{
  "num_hidden_layers": 13,
  "hidden_size": 448,
  "num_attention_heads": 7,
  "num_key_value_heads": 1,
  "head_dim": 64,
  "intermediate_size": 1216,
  "vocab_size": 19763,
  "hidden_act": "swiglu",
  "norm": "rmsnorm",
  "norm_place": "pre",
  "norm_eps": 1e-05,
  "positions": "rope",
  "rope_theta": 10000.0,
  "rope_fraction": 1.0,
  "qk_norm": false,
  "attn_scale": 0.125,
  "bias": "none",
  "tie_word_embeddings": false,
  "parallel_block": false,
  "init": "trunc",
  "init_std_qkv": 0.0371,
  "init_std_o": 0.00728,
  "init_std_up": 0.0371,
  "init_std_down": 0.00442,
  "optimizer": "adamw",
  "learning_rate": 0.00164,
  "beta1": 0.9,
  "beta2": 0.99,
  "weight_decay": 0.15,
  "lr_head": 0.00723,
  "warmup_steps": 264,
  "schedule": "wsd",
  "decay_fraction": 0.694,
  "decay_shape": "pow",
  "final_lr_fraction": 0.1,
  "batch_tokens": 262144,
  "max_seq_len": 1024,
  "doc_mask": true,
  "train_tokens": 829900000,
  "max_steps": 3166,
  "dataset": "wikipedia_en"
}
Each number is 128 + 32 x the weight over its row's rms, rounded and kept within 0 to 255. Layers, rows and columns count from 0. Numbers have three digits each. The size before them is the row's rms in percent of the matrix's.

# up: layer 9 MLP up, 1216x448, rms 0.0489, rows 840-906, columns 320-383
# down: layer 9 MLP down (transposed), 1216x448, rms 0.0413, rows 840-906, columns 320-383
# gate: layer 9 MLP gate, 1216x448, rms 0.0487, rows 841-906, columns 320-383
up840 104:130080126156186181128105118121137157106146136122118152116089133092136072132152147178120193071140130172140138125132099106074100152188097149143106085125092128110117134145120083166124118107120153
down840 097:157130119114067152102125106146183138151162152101126094117158123128127142142150163137145163132152073133144105115140128150138128164143080103180156107144086112100140141184162000162133105160138124
gate841 088:109153163082059140050179133118073113138137168143143151099154102151056117120124131104094162114163142088073125087055118128178116145108134106147137116101000129073147123074150132138155137130188104
up841 100:160164098131114113090143137140144125093086170135175211166114077102115147118115080129137110106193138137115138102140112113111121167163125149074148132189132179133196127116113083160106170134116135
down841 101:124158143109110085074187175095126108062096144146096166110161106127106178132142132115149129087181193152087151093136141133151154124135120168139190134114110121097159129128112020118159155105123110
gate842 114:106135131136106183119148102163103110114147103096131186138153144146106195112125090110141134135112130201131149084109116131130129153185159171163111131190125118128093113119160126151158095101132068
up842 113:118116155137134082112159153149160116128182194174098182133132139152163169121129139129139170198109127166189101089111077099036166200172160159081116113136109153117143194105134143148110155116170110
down842 104:154058151100132143136168136081165134175190100146114131129164139125133124145151152150151104147068181148141116162036131155142193160137107152137105170115153102110137125158142218175123116080167113
gate843 111:128084159145124200177111099128155145135095154138071125161206074118125127104129146136103100185098139103145104141141192114162141148090092063096043124141118149141169107126167081099143092148106120
up843 103:160118153139088162067077161065119103160151151128126102132089137145111112090108180157184081125097153137111103223146182115125082142101111114171122130129120170161118082188127127104066128150178108
down843 105:130163117127162109170138143209136166162169154104124140131126085160156156170146105158160142139096175127112171119091193108136137139136111148122134075124082129123168182171155158130106103161073081
gate844 099:151185115140087103149102098101111094148111154141166050170175166146115127103076179117132098165093184223100128169051142160126145120188151133153100105088131155172115148069148084092199121128146118
up844 099:112142169147130145136150172161102149118204137107097092151182105111073160116114118111135126141139145107192083107104076130114078186128116093128166116108140117173102179181144103132112123154091114
down844 098:145156089128115130158118093165092150122154132116154171147142130194101113089116123214115058100140080176128120159110118126074114147178126114143134108122144107111139142094169112143090133109141142
gate845 105:109089130123092109138139075073128127110173050118068147171117137121172084101177163108076138139078114142148105065163119144107134137121070090087148134130096112103099086101133100085101130164126149
up845 104:135153180133106202164094115148162129089112086141187137167145126109084149158154161123151142108165152157100131118149116109173117120086120159188094120090119191107169205110164086145096136107152158
down845 105:113174177099134115179100171074096072097152141145125158138082167130096079148186068142083142138149083115116119109115072075181094101158178131143076114114120088121141158097152148157125151168116151
gate846 099:113153088116124156102134110141065124140182164102109189148102122125089103139164142135098188114135119176111105133076177151140167162134164109129088124164120144167074172087164139149164163137136087
up846 098:076088131146143162162106205104129126098187075133090138197082100137146117141134169143157109111150141143187079173119115075091099107138157096140149120060135155114129075107146150116098158103145140
down846 096:077130106132145138157131111136176134131101091069069064094093162143137124094076162127126116174092255139117093118115178119095125105093100141098117170113129109168112090143169000138144145128189115
gate847 103:137107116149161142162079145172167125103091127157111090156118141146123181133118116119096135110181136135111147136132087157158163120147088178160124122105162140160115168099120101092152113106132134
up847 100:080160084142115115124141192065160155114134156182122160068147113177118113119084105122099163048131182191126167186096198137090177140122121118132096143174082127046113086103137137090198168166109064
down847 102:156130082116121104121113152157117103100121146121098169171095177147152139121143162125146179125094205168146138101163128158171049215077122131139114099131021107144070127085135146157147126147143114
gate848 090:130160099149096181126083106145134130153132139124183089146191130107071174132101109096090139097142151134161105100132127142185075106152109088161119100159167183172146064130126119110128119062084088
up848 102:111120100093128142185196085144141115147115137126130152083146153163155156097061076108124121161073110129109140125117125090082136085133057128142150112124051092122089169139111147201182105098133099
down848 098:111175180140159132142127125183128112163091137145144090130135121095131134122095137115087165134090084192126118097157123134186128136151058138150154082121082114142138122129117000120124167099087089
gate849 101:111125095131092132169152124165105090094132128100071136136149126158119124154095108131125079122137145106142153095144144188180212083162131113194150058163155103121109111116126140180162104186121132
up849 105:121116133117120176152127126181162147096133141122173163101071128162083151130121126221120074112089082206142170175099149169128203160191158112088125120191130116097174150103105158142167095159091120
down849 104:121157105105119107138154179175124110094073102152157182131162178175107104097168097116107125076133101149109209167164123085163065095159113091114166169156151168094089089147158174081123174099139138
gate850 103:117169146202092161134108109112148096075142134107097101116126174135110127132104096163110113124106153138132124201085127143149197095172147111159108100103104129192049126106102108130135091058083162
up850 099:128194108213140200139111171110117129127136171157139142124128179133192165086153161152156158064129120128133104132092169129161171141140094140144183211111171102145119168116110167173119179080157141
down850 103:123110051140138213112151118115175099152133113114108136153128139076167147091127172115098098137140070154146064171128139118100150078135144079136100151172196064076147163141182115166125109100187116
gate851 102:112132168144152155110164151140156124136195155156155073153114068104057173128150111151125178149120103125146106059079123062156118162138185078128122107102110082162114164100142097145129111173104123
up851 099:127115108127137087173167128114159208173137194133127151146092052171182128063132159161094120160080125132097145127155184145176108148092146113173195106135122151142122166177186111144109093117171146
down851 099:062152082171107137137190108128167101151133145106136132135082144149140108137177111067093160127100074100104150141129163079172163063155132041107166121191111130147152102170175147118145107136173173
gate852 098:134152082062117150137162121079143170135173142114161126137159098113142108134104160145095170117194115129109103167123142153104132130140180096090131110089110130186091083154176087116164151134099063
up852 095:118074130091191118145094092170118089134068103088145104171151106130105170154159121144150156147077133108129118155086180220179134141151137163151109128118117205131113110187153159125123121155098155
down852 093:077120130152178095081133123156123137163137112098128123102175153111140103166192119166093137148088088152103143119184117127064137130122105108132140162121131158116152142105074142149186083108103081
gate853 096:063128128087131102094122139151074107143151057104066082092141150140101145103148162113107092138106138049107164136216143060076075135128088127102139082224128083094208159149141124188138150082065132
up853 097:125148144149123160087146116061080096154135123092096106138130195110130102063114160081147088101139105146139137197105183119135161094130144125215108173136171153132076174145151124110128181109149123
down853 095:139114147158149149158129156145129100097082117070089156145138139128161141180144111139061089142124152147175130121132181042089141123055154143109183053115099144148136149164113120133093146072098126
gate854 101:169187180141099140125091101141149115132136172083126109150196154137101168107120026124145105153118114120124134147140143109129107142146146113103155117208168170098133109134167124148118138186099165
up854 100:170156123113061164122133087189085095154088155170103160032166139097148107163125116131106133139108131099129121181140095159104141132121142166114131135099120147118210082153053124080148116144091177
down854 102:151125128090017184115100164176151129118051108182182100142100117133180107128124074079146097169146127155066154160136086150127114130064085101130134094117165167202162142065126111137147130099103181
gate855 107:125160095106136157146140142124141156182126116143112167109073054030100159154097133156169165161086167161104106104077046170119167131126112174161127135169112144139112120127116121131096145126159119
up855 102:183134141125138138091058146131099154129148130093105166136108132154144102185174148114133174121141125147175103096148106117102113142127109117129124140090112191099073171127136115096143150113146141
down855 100:150119156119135139164162103115255088100158094120101087162122158054113111198114178135185169147165162147157109088112138115142131140110163116145114165113200123119148125136137043177103133113115102
gate856 098:134077125114121145144149125166082115117141149114149097070069141164086176061116078110100098145126138130163086088114111093149144163102099142115152117135102145116150146131152086139097116128069099
up856 104:134132130095154137116164210072131142119129079120179160104100122127141153208149100133161108128152131145111090133103065152138124181132131077100064129121104145110098178104138153112105179109160077
down856 109:150214087145185164143061168128053141169154148127135165152185122092117126175149174143150134122114151114134129162134103182124087069163077131154160134102126139158127058089149092160135085185135128
gate857 100:121208159094093108150155103159094136089069113175118156180102115129103150120093054104159102052056176068137115124155133086098100121109210112128126107151112105126142153151123128143137156132135097
up857 099:091096165115088152112159052113171168099105136148205121102176158081112055156157097114149155206160136104142135135111114098126198152165150119123160168135117055117172139161116114100084129148176123
down857 098:111129159191188168076083132098167180156177148170107097139134095147126105137056087095101175172132079083150151143121122107207166141182080188098208118103123139083154128115071096126116140140099123
gate858 103:097128155132141133117124154079164130095126095144071121168104081152100150116147177111167131066097140155156140114169136173161087113180089107155060150129143118124098182097138070119109140124117127
up858 101:151135126120088125162097166138172104165118111155165094147135067096138102158125152106138169141151155114106058156180115108101104159135107111094150110126104155234138119144182138064089120188151174
down858 102:195105200130137112092147079136110128173115178066085109128131161131138162167091113164147128101117098185116086062129168144098134128127166117168187172121152126106165110104060167115072126125098119
gate859 101:154136176174135142161128141098125159120071111145119112141095092135105128133130129163126100129068143128112162188174106160100120094137078093162121172134094170098139120171166087149157131132127086
up859 102:142107165147149204181138113155110108140081139125187089136126114152123159113078131082099090130134136146218130157092169127111165122143096104108099085189130221123150110116153120118165107106086205
down859 107:095153130128110119175127128130145115104149089104176124150093143155137130161099105156137113144123108137107145199139147163125114132113115046142094065131091192094111045113138255141117180119081100
gate860 101:150208091125074160092162131126095125119110161111072135161214181087174161107183109111133140111145151147156175109151126064141115125135150109131140162030122182190122123118152141132091143111046134
up860 102:140208110139091175180142124179154148109098166143135182184172105099065170169125115159148107133175126130126124122190105133120122129128120068141109123144148168182173127072162132103158103097183101
down860 103:095170155105161133132094135123062142149122088130073130164135102102099133094204086113039136095108111148162066131112084128093113125122126133110103102114173102101081094109174000107112120121108157
gate861 089:113185139161091150079156155089092101124134149110179138208132164107116156133100148030128166139135118126152195105084159091135135164147195176145119133203147141132107187163133116094100169122168105
up861 090:187157085159160157118108118106177063081179103080119133123099106158126143151158109104090138128116194142202118047161135163141121139108158136117145134132128118134196170083059113145145106139082114
down861 095:107139153130121136096153111114119143142110099115187063152168184141083118138098133107149134068136114135094196131136136164167137118162166104118087134164165121131108134119123145112118116104167093
gate862 101:169128147147109128059126119164151086058143149131136170095163167079144131081139170120120186130147155154104132122192142167127101162070119171115138150119124115136121097144100118179142156131089162
up862 099:142187137097164125100141090105097103117114169105122147123150117092106137189114118215135150064127120147083102092131132110189136112175119083123118138174106114108128135063123099117133209153108125
down862 092:106105135090153135142090139120078121086146173153146149114081126143114128126181102126164185110137149119106099120086137090182097116192169083147160096131077167129151157131108050103141135199121052
gate863 104:159166138184070176123134090163070073196089088077118155136177130105088081124124103159177075079092155145113097169104109111157091113120127109117128128163124103124138083132116144110078071144111064
up863 101:133097166093211063107106129126164099113159065176136129079145068153123101133193113189196114102132149122163117059088166088158106148089072068134174133080106155125110104111106130157137121157091125
down863 103:065130149122110109199128136131097177128106164148193142114120136105099136157061147098172126105121017149099094111129119135147108104124184133142121115121137162146100095112134218136150126125133082
gate864 091:112109191069136103190130138092135133093061173098121109114101150166131139134099170165132141125228112108089098107157149083140095114120161131053114145132173084125122122144137137177168198094122072
up864 092:090112134123092138151094140150086127172102143160110125136132141141110124156098132214111115116200074067131142152165148138086088180124137092126191182151133072086130135193170182164090087134148182
down864 081:137138101134178179101130120157163092125186101172170145077143151073151117105111104076154152144076118181137134205088125142141161170161116126164104078122103163168132115097176130069150083162176144
gate865 099:138087097124129160132178133092108107112133108157098103156134148142152154095066131102150081107139136087114086099077159144109106075079113125201081116126134110075127144069074109127146096134163124
up865 095:120141125146105092180111147116149115122158139162079143185110085109159086206136135080177134094128096089137141137147138133110177108071116144079059192096144085165129127127139115092073079152188157
down865 097:153119133103123162125084140121179124083154095125110170120189147132118125158086118157149069091106199072109201127151184109141106124166191101102149179094128184168078074118185000139113149144156119
gate866 099:101089153101143105092126127160111149138118170133069115129158063035142215107177109110107157122079144118178117098155067100069078148147131158094157173125172122156155132120116110107147168143133119
up866 097:159166176116162148140166099142118100128129156132075071113135106117086116105075109113140119153156128118107120105092189129172123172155117169132125126109095158117146123131104139067115146179134157
down866 099:095178142122155133123097179153083109088138155204095114114141119105103146072139151114095105141140150077105057137116165112104137109121131182076094111140158075166130138140091165129098105120156049
gate867 105:098212127105190122052161051075113121123104118187161090067131107161093118135131111076121109098141118133126157103105131153151099095104110145167087159131117165164179108211097089116155134124122086
up867 098:175079148116141155188130181145118155137106147146130099141151120108121101139109132169094125114113133138096131180071098150078100089064112141143161112157123087183120123086190153074113113152160085
down867 099:100165126157110124046114109159196089107180113179060088156135104131079119152137115070101110146171093129126102115185144078129123163130110090085115118117157151040167111173105082125165160135124120
gate868 088:138161139195156099119134187107097178099118144127158114127122128185109070132120132121144145169097142094098126114143168156131128149125148127138168137067112119077067146067089178172181152151107108
up868 087:094118144171088055089081133066170137175162145152066147089159173136186150139129134112117088149194139109094130108082137164153093163121124120172092109179132148118149151109129096164107114132095154
down868 092:179124154169139162136157131068135154162101133084167137188128146195115149137077136150133146179110047135104171125111165068127158132151129080101207118106167144082127157133169161123111107171076137
gate869 099:129100063141153151130157111085167213048150073159143169104120100117123145125085128108118131110104130065103101146118110133095113127125136123066120162130192102165170122131134114127109140115192125
up869 095:044171136196173172093147161106172087150111156155121177065104096135095114183121091155162132146167131181118141147156066102126063125056134172139151101106116163147105210058139118114169094130103148
down869 098:071139088152173113132162182032135160100062144101111058103128104148168159038099143128098162131156090140163109160097140098100120160143097110180113106125086098131108104097184157131101172121108131
gate870 097:139117102153131118116052123072103110165131111170103216055180135068121174103127158143097078110143150156133122073131154162195157099166136144098176114146118150166094133098167127142122075092101110
up870 099:106124157112198148162129080102079168106109079168098161172155164132100177146134148113115121161080084146126129142149161147115164187128113149105091072107151077119109113103144171111112123074106192
down870 093:091173171170099123148153109153108136113145104170105094128103191111107148087078113102118152116100059051142100160146121107104098162089140159136137104104137098110144178197111255122040133149130139
gate871 102:101124071133090094124123156216164144138121155123121156117096091130099117163103097126155093127157138056142140139109143251167075137112123152126119057083088181096107136116100171148097087170115136
up871 099:113144205180077193120072177089106059139150071137129093101134094116100120151097093128155199115117157117091098116126173141127174116073133216113138161124114160158110110120097113139106188143115144
down871 098:162127096122143141113113110124165102166103146080101200169100125164158058150163126105112132090123211158089132085153147160126129134136138091076121069120147171148087097100123035099126107088175135
gate872 105:111126121086126096139167144137122140088129110146095206202068124068169169049125126109132088158130123138128133179063132145106096140115157111108146183146108117114146075090121124137119113126149125
up872 105:164116076121118109091150120086102071077122147156142128133078143102086161136116123087108112168142115148121152047095083167154093154171173163133115128160101111093081117070167156130186119162125056
down872 104:078122112173099079134087078102117104155137119154105129183089142068118104053122135095155100132122149146041155115103118186145150119176150151146124177155126102172205153136147071117131166122155105
gate873 092:154154096086121090106090138134099123136124137107095128088110120081082101126066161096129133111067170156118140137099159166093149101117155098148156122142063166130147086153128055168112137149123149
up873 123:093092158128125092132104104097092099142139118143168104154172198104133132162131102064129100106116121064068139118203149123144148141145092103110115156165121045101132192122147114107128150135147116
down873 120:122121155134153114112138086099210110166161100139180115104142154050140162116120119134138105084074240174107119132189104195165098124140135107069158142159142088125084119132161079103069118089106070
gate874 107:071101118125189083127110135111118109117161106151090171154119120127157148131189058108096117083123128145083184116139142160107198092122098117067145135132113148113121125165073114150116140163037103
up874 102:159120136090138093151140116128139109085083146154134155128212137151089183139098134118135098168114108123172139100173106131112041084100097118153149081154138131148165124164135121114121157130137173
down874 102:141121181151192086162206093147097087112150153062136147128147128171151156091150121184129130137119139105118105123115118089120159104112097144059135141146088124147107139150075091140109151085094178
gate875 098:084119057140061099114172155148162137119116133121160106169122145124057098173130100085086098151151192119086124138183091176093134120093075122130171132174158136146112165073113148125179116154141113
up875 098:150148104132108115161173150171148145085167141194123091162097120148084140162132090075121163158137118130068114078128132204138186066126118075166111097148143132127094105200175066079118159126106136
down875 099:142166150106093151160132141061110155125158155114129067101133142144089085106099159170060123125149175023139157119178108145092058151131086091194118092165124075176121121106075191129129126140136152
gate876 107:164132193129134169114120139144162123140135127107116136193141105174104102168103147118141116103123145114124092183089108094163135071093161190115126074151072102157099108135143066167143105098107089
up876 102:110143139138153059122099120065133146161139140132150129143098108146129137154125130177160116119111166097147137148161167148114159135127147121167139164140208090111096113082139117097125142162111140
down876 101:134148106081094100139082124107156099083148171140113113137159109136173100164123116112123078107133012159112154105170111151129147144128085113157115120177132158126134148104090093106147123171131143
gate877 102:108142074113133088055121085152113138180116121168071151136178089143139082154184122139110100135123128082099112077091123130144148106146133112100153126147144110099139129160171097124136113191081141
up877 102:173146119090161088081145138109171113139145110151135118199097103114172142177188093121071093076157165149138169086099122130139112066104103174138065108144134098117166201132143112144174121181123168
down877 101:072137096154171110145153061120150160176085116123112197139166105136185082150130156113139172093178132125138124123124094128138160074137150176165066170150114181141155160164135131095169167054096126
gate878 101:115164116155147068148114164136139185064135144145142146134083075102114135173185100162135184167089157151142138105141214151124123138053150086090129145166103138107120108182175138168140128157103140
up878 099:167118103096136134069116151130086104163132102069120114092187132141118187164109164123138129102059165109174074158169112206117177137085100105121119121144091163101181100141110119169188123141139118
down878 106:216084100127140093107149116139145117171138086152103136121101124122113136136109066080159120133087203120134110148090118156082108064123116133162126120081094086119116143188062040100125121117129091
gate879 113:133168147060118119086147139152122105171117119159075118112148159171184140164171111072149081180163134165162135087148126105171133106077133153094158132163044154184123135164148107062156172065113152
up879 107:132059127110148077140094045125106109165110115148126140100099109122122112112096155157091091162134121078087105137100119082120091097159114119066122147186100161141119150201128134103122119142052092
down879 104:145086070118092087136131113117182194174131127097088152132085090118115133079123116179148158143123232104094088181092138188147084103154097125127195122088184071122164165117138037111109135111143146
gate880 098:107165147041054129097119088108076102145149115121207139117150160070112175090139131092083108087112141111100106121167176136109122119125067120119122120141115128103100135125081123120141157152086154
up880 097:071082093134078154099176133128122142183110096121145107143102095127083122083136089095108109127069097117126156154098090174135075070161140182090079109119141118110108137084103140097131114138122147
down880 099:110131088158063125107103124103120105168160074181103151079126116132106106153133127094148086111167007171125095129147142123163095127116123132142165186097065156050118101155134079121154104146087104
gate881 097:111111156112128143168193123247060096141116214146124123189145095149104153161103159124163134124076122119013129110100097065134190089140095137153120119111092182143130163125125146091109139079126126
up881 094:129141073134081073091142144108209153142120096157091193142192106142148049128145127094073101140065113140133120113106110143074116078147137086130123106098148178170137172136125168070115163118112108
down881 097:137125178153128171131137108144144112116128124150156193109148140098106091067136158142135125127147073120103085157164142116186128156122137091062139144146179159098116134119161199156136091080144121
gate882 103:082134167134133149159124145104116106118131184138163166166118063129096132090136106067127112144075133133117117170135116171123141167166095114155114127118084189113139108169112107122141177154119081
up882 104:148097134096155162181201091134118075155120125107142093159120117177133133091095141106154109145116148111147151146098109171093084180173114153151089146115080133085115146161110126130097129174146162
down882 108:163082110168124123128078077118183064153142088125100136176092141155149098163141136106137103113121139109127172120103067080123112138098103151111178119091068151092115146089110187133115071164121156
gate883 097:135140121092138146143146088163133102118097165144182179102152139121124100158092138121178111105086177124083132068112112106092046175173091121062123081129140179083111119040159096141133132123120073
up883 102:089109113117119046081154084124157111172122161173111168131172158167175133137148070099131200147128119086138147119135134122084133135133108135096178170098135105040141182085131120070112107142152156
down883 101:134139102184156155179134183151096097160141109110124121091114149132112085148114155140132122089097207114098090118158149064081156110113088115113143149108085101139120168137125206112104146129145067
gate884 099:129114070109103134072134086135120104116073117146101093087162173091116123180093114111127172143063137094081103118097119144148183092163094147066147160133105127087100088156152112122122083145092152
up884 093:136146144147145149145185165093178077181127099096092144157101124099105083108151101119121107129136129124114179139125164141048108105146060105134165136111133165046126193142169136163112148138188107
down884 097:144099189148096147098139109145119110130135127154104149109159196075124115121145132120072075114102064153158115089102127101091142145144158141089154155133090150119132133110167204055100108109127115
gate885 104:171174104160109135096062134161181121104167097096139200155139147143158131146179091074104129135146152137132117145141097212111115120117107116117164075174132125145120083117111109168076135176067149
up885 100:108174146116109098076120146152118127099136225076088071079202108145114139156089135106109145160082120088141149130131085177077139096115109141217164067136111133144155181118085146138131124127178143
down885 104:105150129104103065132124139064169150201104153124132128130142118168147106169152076109131104130156081140106133148141093084101151178090134104124104144163145121107096122132136104122059169100152146
gate886 098:143192137080126135135112162151129132080105127151121122150088130106128086136158114115139137109148167154095164157108121142064124154168153063197161180114163125103120098061118112116135090156178140
up886 107:116106116137147132088143079161173122144101114103120105205108118182144115096141124141139074153168095108137068138148097091117126078086071149153082117139076106121092146159090084136110149168161110
down886 110:117159171132135163146175142210135174064132148092138093160109160098135063115126129140072145145136029159124183140167172144171143120142096136134139082109114102053169139110047210104080133163132167
gate887 101:185164077117127105052151098162156159149104107150090156125227119131053115090071096127130118195163162111108120217141125186117118110116151063074103111062152093106131088116086129130106121162148170
up887 100:117144129183129117127098137118137109136124099120130134111079159127175110126107171097096103130173096183123124107133155112142135092148064136067104128171099117130167162140193102097152092134195197
down887 101:163133108141146151141120171111144145047155090129099128119057104100135130175147088145134152106105168134150145169101137109145147102152142201125137083145147168048166086130107108133171147157136138
gate888 100:166105096111069149100155117113088122097149122102143144151111102120164170158086121168180171132150132109156162176191101083080111145139122105100143127151015139145106127059192137097080138131140162
up888 099:089109141142120095100116106138132137075119093144125201137169164179092058152115155095149106105108152119161111150139199130174136147071092155103126165128038165158120173172107138086096176128159114
down888 100:139135082163129086168084138153179106150113165115086152152145119141057143129134145139120111133139137080092123158146117070149061113126116147120086114196135089111114147102114007125189115171137124
gate889 102:163124116108091133133150109138096163145160093113126094170151120156116172114175123070090066109140157177112088164153085122126126191188154137175174123131106142156142105099129127119068074147112142
up889 100:120138078077106154094141098191072131159150171100183122142124086195158193127129102143113118173158134168068143165111146092096162150115131122142135123151166070112119136105183168115142115072181111
down889 101:091137143136086107068166102152096139151118108140231168146105170131139175083146121094144136100107144167102157120188128101153190130116171085108144160096139154113090106142116222144121115129081118
gate890 109:165189157137112113135109164129154174095102129178142082140127076140104136129173123121154144096161190098128142084109151074164125134152114155127031141181143141144091101101078086123129080148087113
up890 104:141165085101144079154158138109135063114133104145108180132080118127103160151133111082111100143164139078095127154086137141104126155155184098201048165195139126128162123122155138136163165107182129
down890 105:165174132170129119128160104131113097108123111114128135079121130102090161186189114122137168140184230078140159148127121141124145147154095135107146155135098185169122141110104176125108159106160098
gate891 102:082159114178118054129155137105188052143204095159078125113100053107157154130188163125152174132086129076121079121141051153081120134141127119155164130117118074154127188131094118192130118112137095
up891 097:111106184122141132147086158136124146163083126134178137220176063098146120116109093171085130126155105167125107216134094080190131105169103158096136126065152109110147108103134126144106118150181113
down891 100:168132148084159154138120140161118115144106095101149108125122083149185096097141088083096093151083153103094171095107133128152084120121142113131114111151167103063125141143174154123161112126118122
gate892 101:097140160151124097126111125089161091103135161154136144131135129124119104123105066107104074137113120105136143071099142148126106102111150137184073173144111111151131124156118092154153074083165155
up892 094:179101135104132160134140092094171142136121034080094101121187068137118093106061134155115149132164145173135083152113141149134055089098164178153096092138164089158082105109160079065130150131090216
down892 102:155097144100114172119149118164067213103191124102121086145161131178101169127150151124116151099138114107176136081182112111131080180088115176139144101082098092064050152120110140141118106157111146
gate893 096:152130216156170174128189112108132091104049088141123176121148103115091123179090156152076106205102106145139135096117120135175064100110075132148126100157159117115159114101198094081193131169129110
up893 098:147138094099141135096128182158135085116175128127117160142196111119156193168122138114097128174086103105149145150123138177087127121099145116107103144094082123138094150104092140207166139163112122
down893 094:086105182102086115134172177133159141142074153080169173115103129097079152149127141113073127123090170137154136104118149092108054138155127126164080115152174136108145185176190095105129115134111128
gate894 102:164129082147107115141066123113162110142139154109124141084120127115163110112097056132127190105136127169148133093081127163140084176157151137138162131162104115117112128081144111087105128176125102
up894 103:171125152147109125116167076133136090120167128156152096168077094163115127128102154157110128196171095166152152165090105150115149111155119142076062100108094116113084159113124129104111134107133141
down894 104:153139125131101125112109093060171110093135142150153124108087120135126151149106182086106126106115167114121134131092128124166200135188076165192078170141199138096208108137112146126121196100106142
gate895 101:205186173129129172102148104161094124115120143116147147199085083114146172156129122124023153096151139147149123088106124110190115078091103115111089157112120113153136128186132122122135079173103115
up895 099:158115123130158067087164142142116115152115097167212079067069119077126147105108169152117076035199165087108099134116143128128103062153093091151104074074074156083151178146103124089132112144150128
down895 102:166191115151180079077123181106185146088207170102116099147087097057141112102111080104086085121166133090112061139113107119135135120139171130106142088103162091161098137138091127111187117156168156
gate896 096:094155122119142105105083116100117090112129051110119104121120149180111167139176123119162100150149116146109159107159128123129035062136101117115033099107137158139108107090139105139068076137108153
up896 094:128071113097093141074146044128110098103196096109159126106150128149201136145144144135108146107170152059034118130126121099120112110128126153149106147153103115137144150081099152084113140080150145
down896 092:101149156165133130163132106120034160184145153151146107178178180129104121127121159127149096131090056110118116169146163132099149125150132156137170095123109165118124174147152129099152113142177118
gate897 097:126128121149125113124086146078152146123192167176164142142145102118123134102146141143082126115174133174083118122127115125121139148158156171106089199123148129116117136163161107108103165117112118
up897 097:093165098167175123157147089119141092146095112160108117102168121138086171115160159127139132111073131167089123134100085085129108108163132106122107143134163148102078116114118095110152130197103115
down897 096:061095074099096150111078113128164146095082187160074186143065144166141144115154111173159147142136171103143171138216214108071109183160108097111180119115103115135148185129134091127135118067147172
gate898 104:124147110168119133216156167117123142099105161125161117151096081111083160120073197140146192099099157107103057156087085113138122110114130049162138106169082171090132182115110110168155170168135064
up898 099:137082144142145154088111098096105123134119134097152131117160159173177143090168130072131119147174141169111128113122104101145144125090096115066066107090148141081136149134180139154131156124175201
down898 098:123115136094135142115139108095124150137139140133129107201158127085174135083099143067149112165169066153195108114124155120114155135133129183117093133169128148075139120121175000144090123025180090
gate899 100:055167136097208148104103154129117116085101147164115119160076163142124111079128124132200119111145148140128142138058151129142115116097114167111132155093112122144077129123101106128104132109139115
up899 097:138085118102127144156106107136111112124150155074160129120226173117149145100053083088098121111121127074140203195144103176136126104136115116116164175184145122127167149179141161156116109098139128
down899 103:152154053138180136157138090109139143121107132123093137116084132147138117175096168095142116084087135132089099210096095098135113166171160106132125137109146178143105110126155145182170181142174124
gate900 109:134155115133129127156086146098130155073081121148105120128114096082128157131190127152129093113123125174074086131130109121073122151152128119160116132129145107117119111191176116165147141040146107
up900 107:144114104124135151134118170140079102165172098118121066103165120162147093137129165110168173110120129094139059137140114153134066149164121084118179140085086170069124076166118144162123166112065157
down900 110:154161171158123150118127142065178152163140145137144128146164129112126143132130166146114101102178143134107096125040120150057099152176165082097132135106136180113129110129072129133101136132056131
gate901 098:151102157126151184173139110093170086083055143137127119179149121126129178085077176139136096110109183104094105176166116138057139151125108116119134141088114142195129129092152116127109164110166153
up901 098:089079105144172096114093089152108099116113115093087169154206158134098125140169133143132120154114112134100134148123114070096115116136165142147048137083150132170170089149162117142130169107132117
down901 103:173122135088110161203063126067064099172170086102126134159198129110130102154065207152056071112105118118110062115148092107092154126156070175097119174219158139099110155103089036153142119124109113
gate902 094:084187181097156062126116094101179173121075072162079096118109163089139175081158116119144134169165144128125123162091124121091159145085134074116092106149109143110130152151153111108143114057132144
up902 094:148169120119185106108126156136138177173203165062153126107106150133139189090077135200166158114123137066113118137149119142148153117141127144117182130115174156115148156073158196056147178127137138
down902 093:174110055101076133092087128154102105107189137153138101106149125146117151155078125134166067104137195127126162107105082089090137105069107100175088125117191154146126126143038049155105155161147174
gate903 113:144115169135120154123130134177122116099133164096145085165155146115124139150090123119100080088146171157055154145090146145123133092091161131110136156116104150111171090172178099176086092157118120
up903 114:099163109132141122167090127196075129111077169051146113160104125115091127147093147182181097050127141105043108166110123175197158138156125160175089179096075148208152091156126134141077140125134138
down903 108:128142117092111137138107177164127127096115109121134108154138106121145146112101124121165112147181141155070153111076091122169106118120128198094097172118117128128131158138161158126114095118112102
gate904 103:143112071065136083057139114151125113089134120154139174143126147160151157163089112145147148067110160148070156128151131156131131196124133132179153158170100066082179098154148121152065165121174149
up904 098:136102121118139092109156168087062173124135084140153165130078137163125127162152098134128060097127086109181148125109176127134138167154177212165129145154110140141074197115117092155142149124118143
down904 097:102139096135082177202128137141118153088093138082134079134130125081112106097148093125144143144144010102061113180166137085168182168118099184122134102115129080145130148127163066208092135100118155
gate905 102:170079089112146094132204147153110149102138151085142101126206158132165096143129197122119131120097104159087145128078194087086120101113140162096110160102157123149091113092127081146137123154097000
up905 102:109063196099125187089104062093077076111155101147139127171160162085097191149154092145111171242084095107184133099160133136109098134143166093094115124072130128118194113178101130118086180133108112
down905 100:064161156106160125094119149131114150076131121161118081113106071122057118125165109185128109196163036188134101144171178152126161102127155091113148110138110120135140169092135082138093110120140123
gate906 094:215113170134130151154155135169167133133194128145151147138129126144100140143146159088153126099110135076103107098182213137108135144130167173164157112116093092090119135088112158135144094166099109
up906 096:123134151114119118165104150060103189184130115143121115074178125109168146131140185103108198198104110081164188071149096118161136093084121116123063093110110115098068105126121099111076120086100089
down906 090:152109080144080117132134169195092151121142119090103149163127114138082109129109160107118092111177159120092146129147092124105158100138078153059119101113114173090092130122167070100153125135176116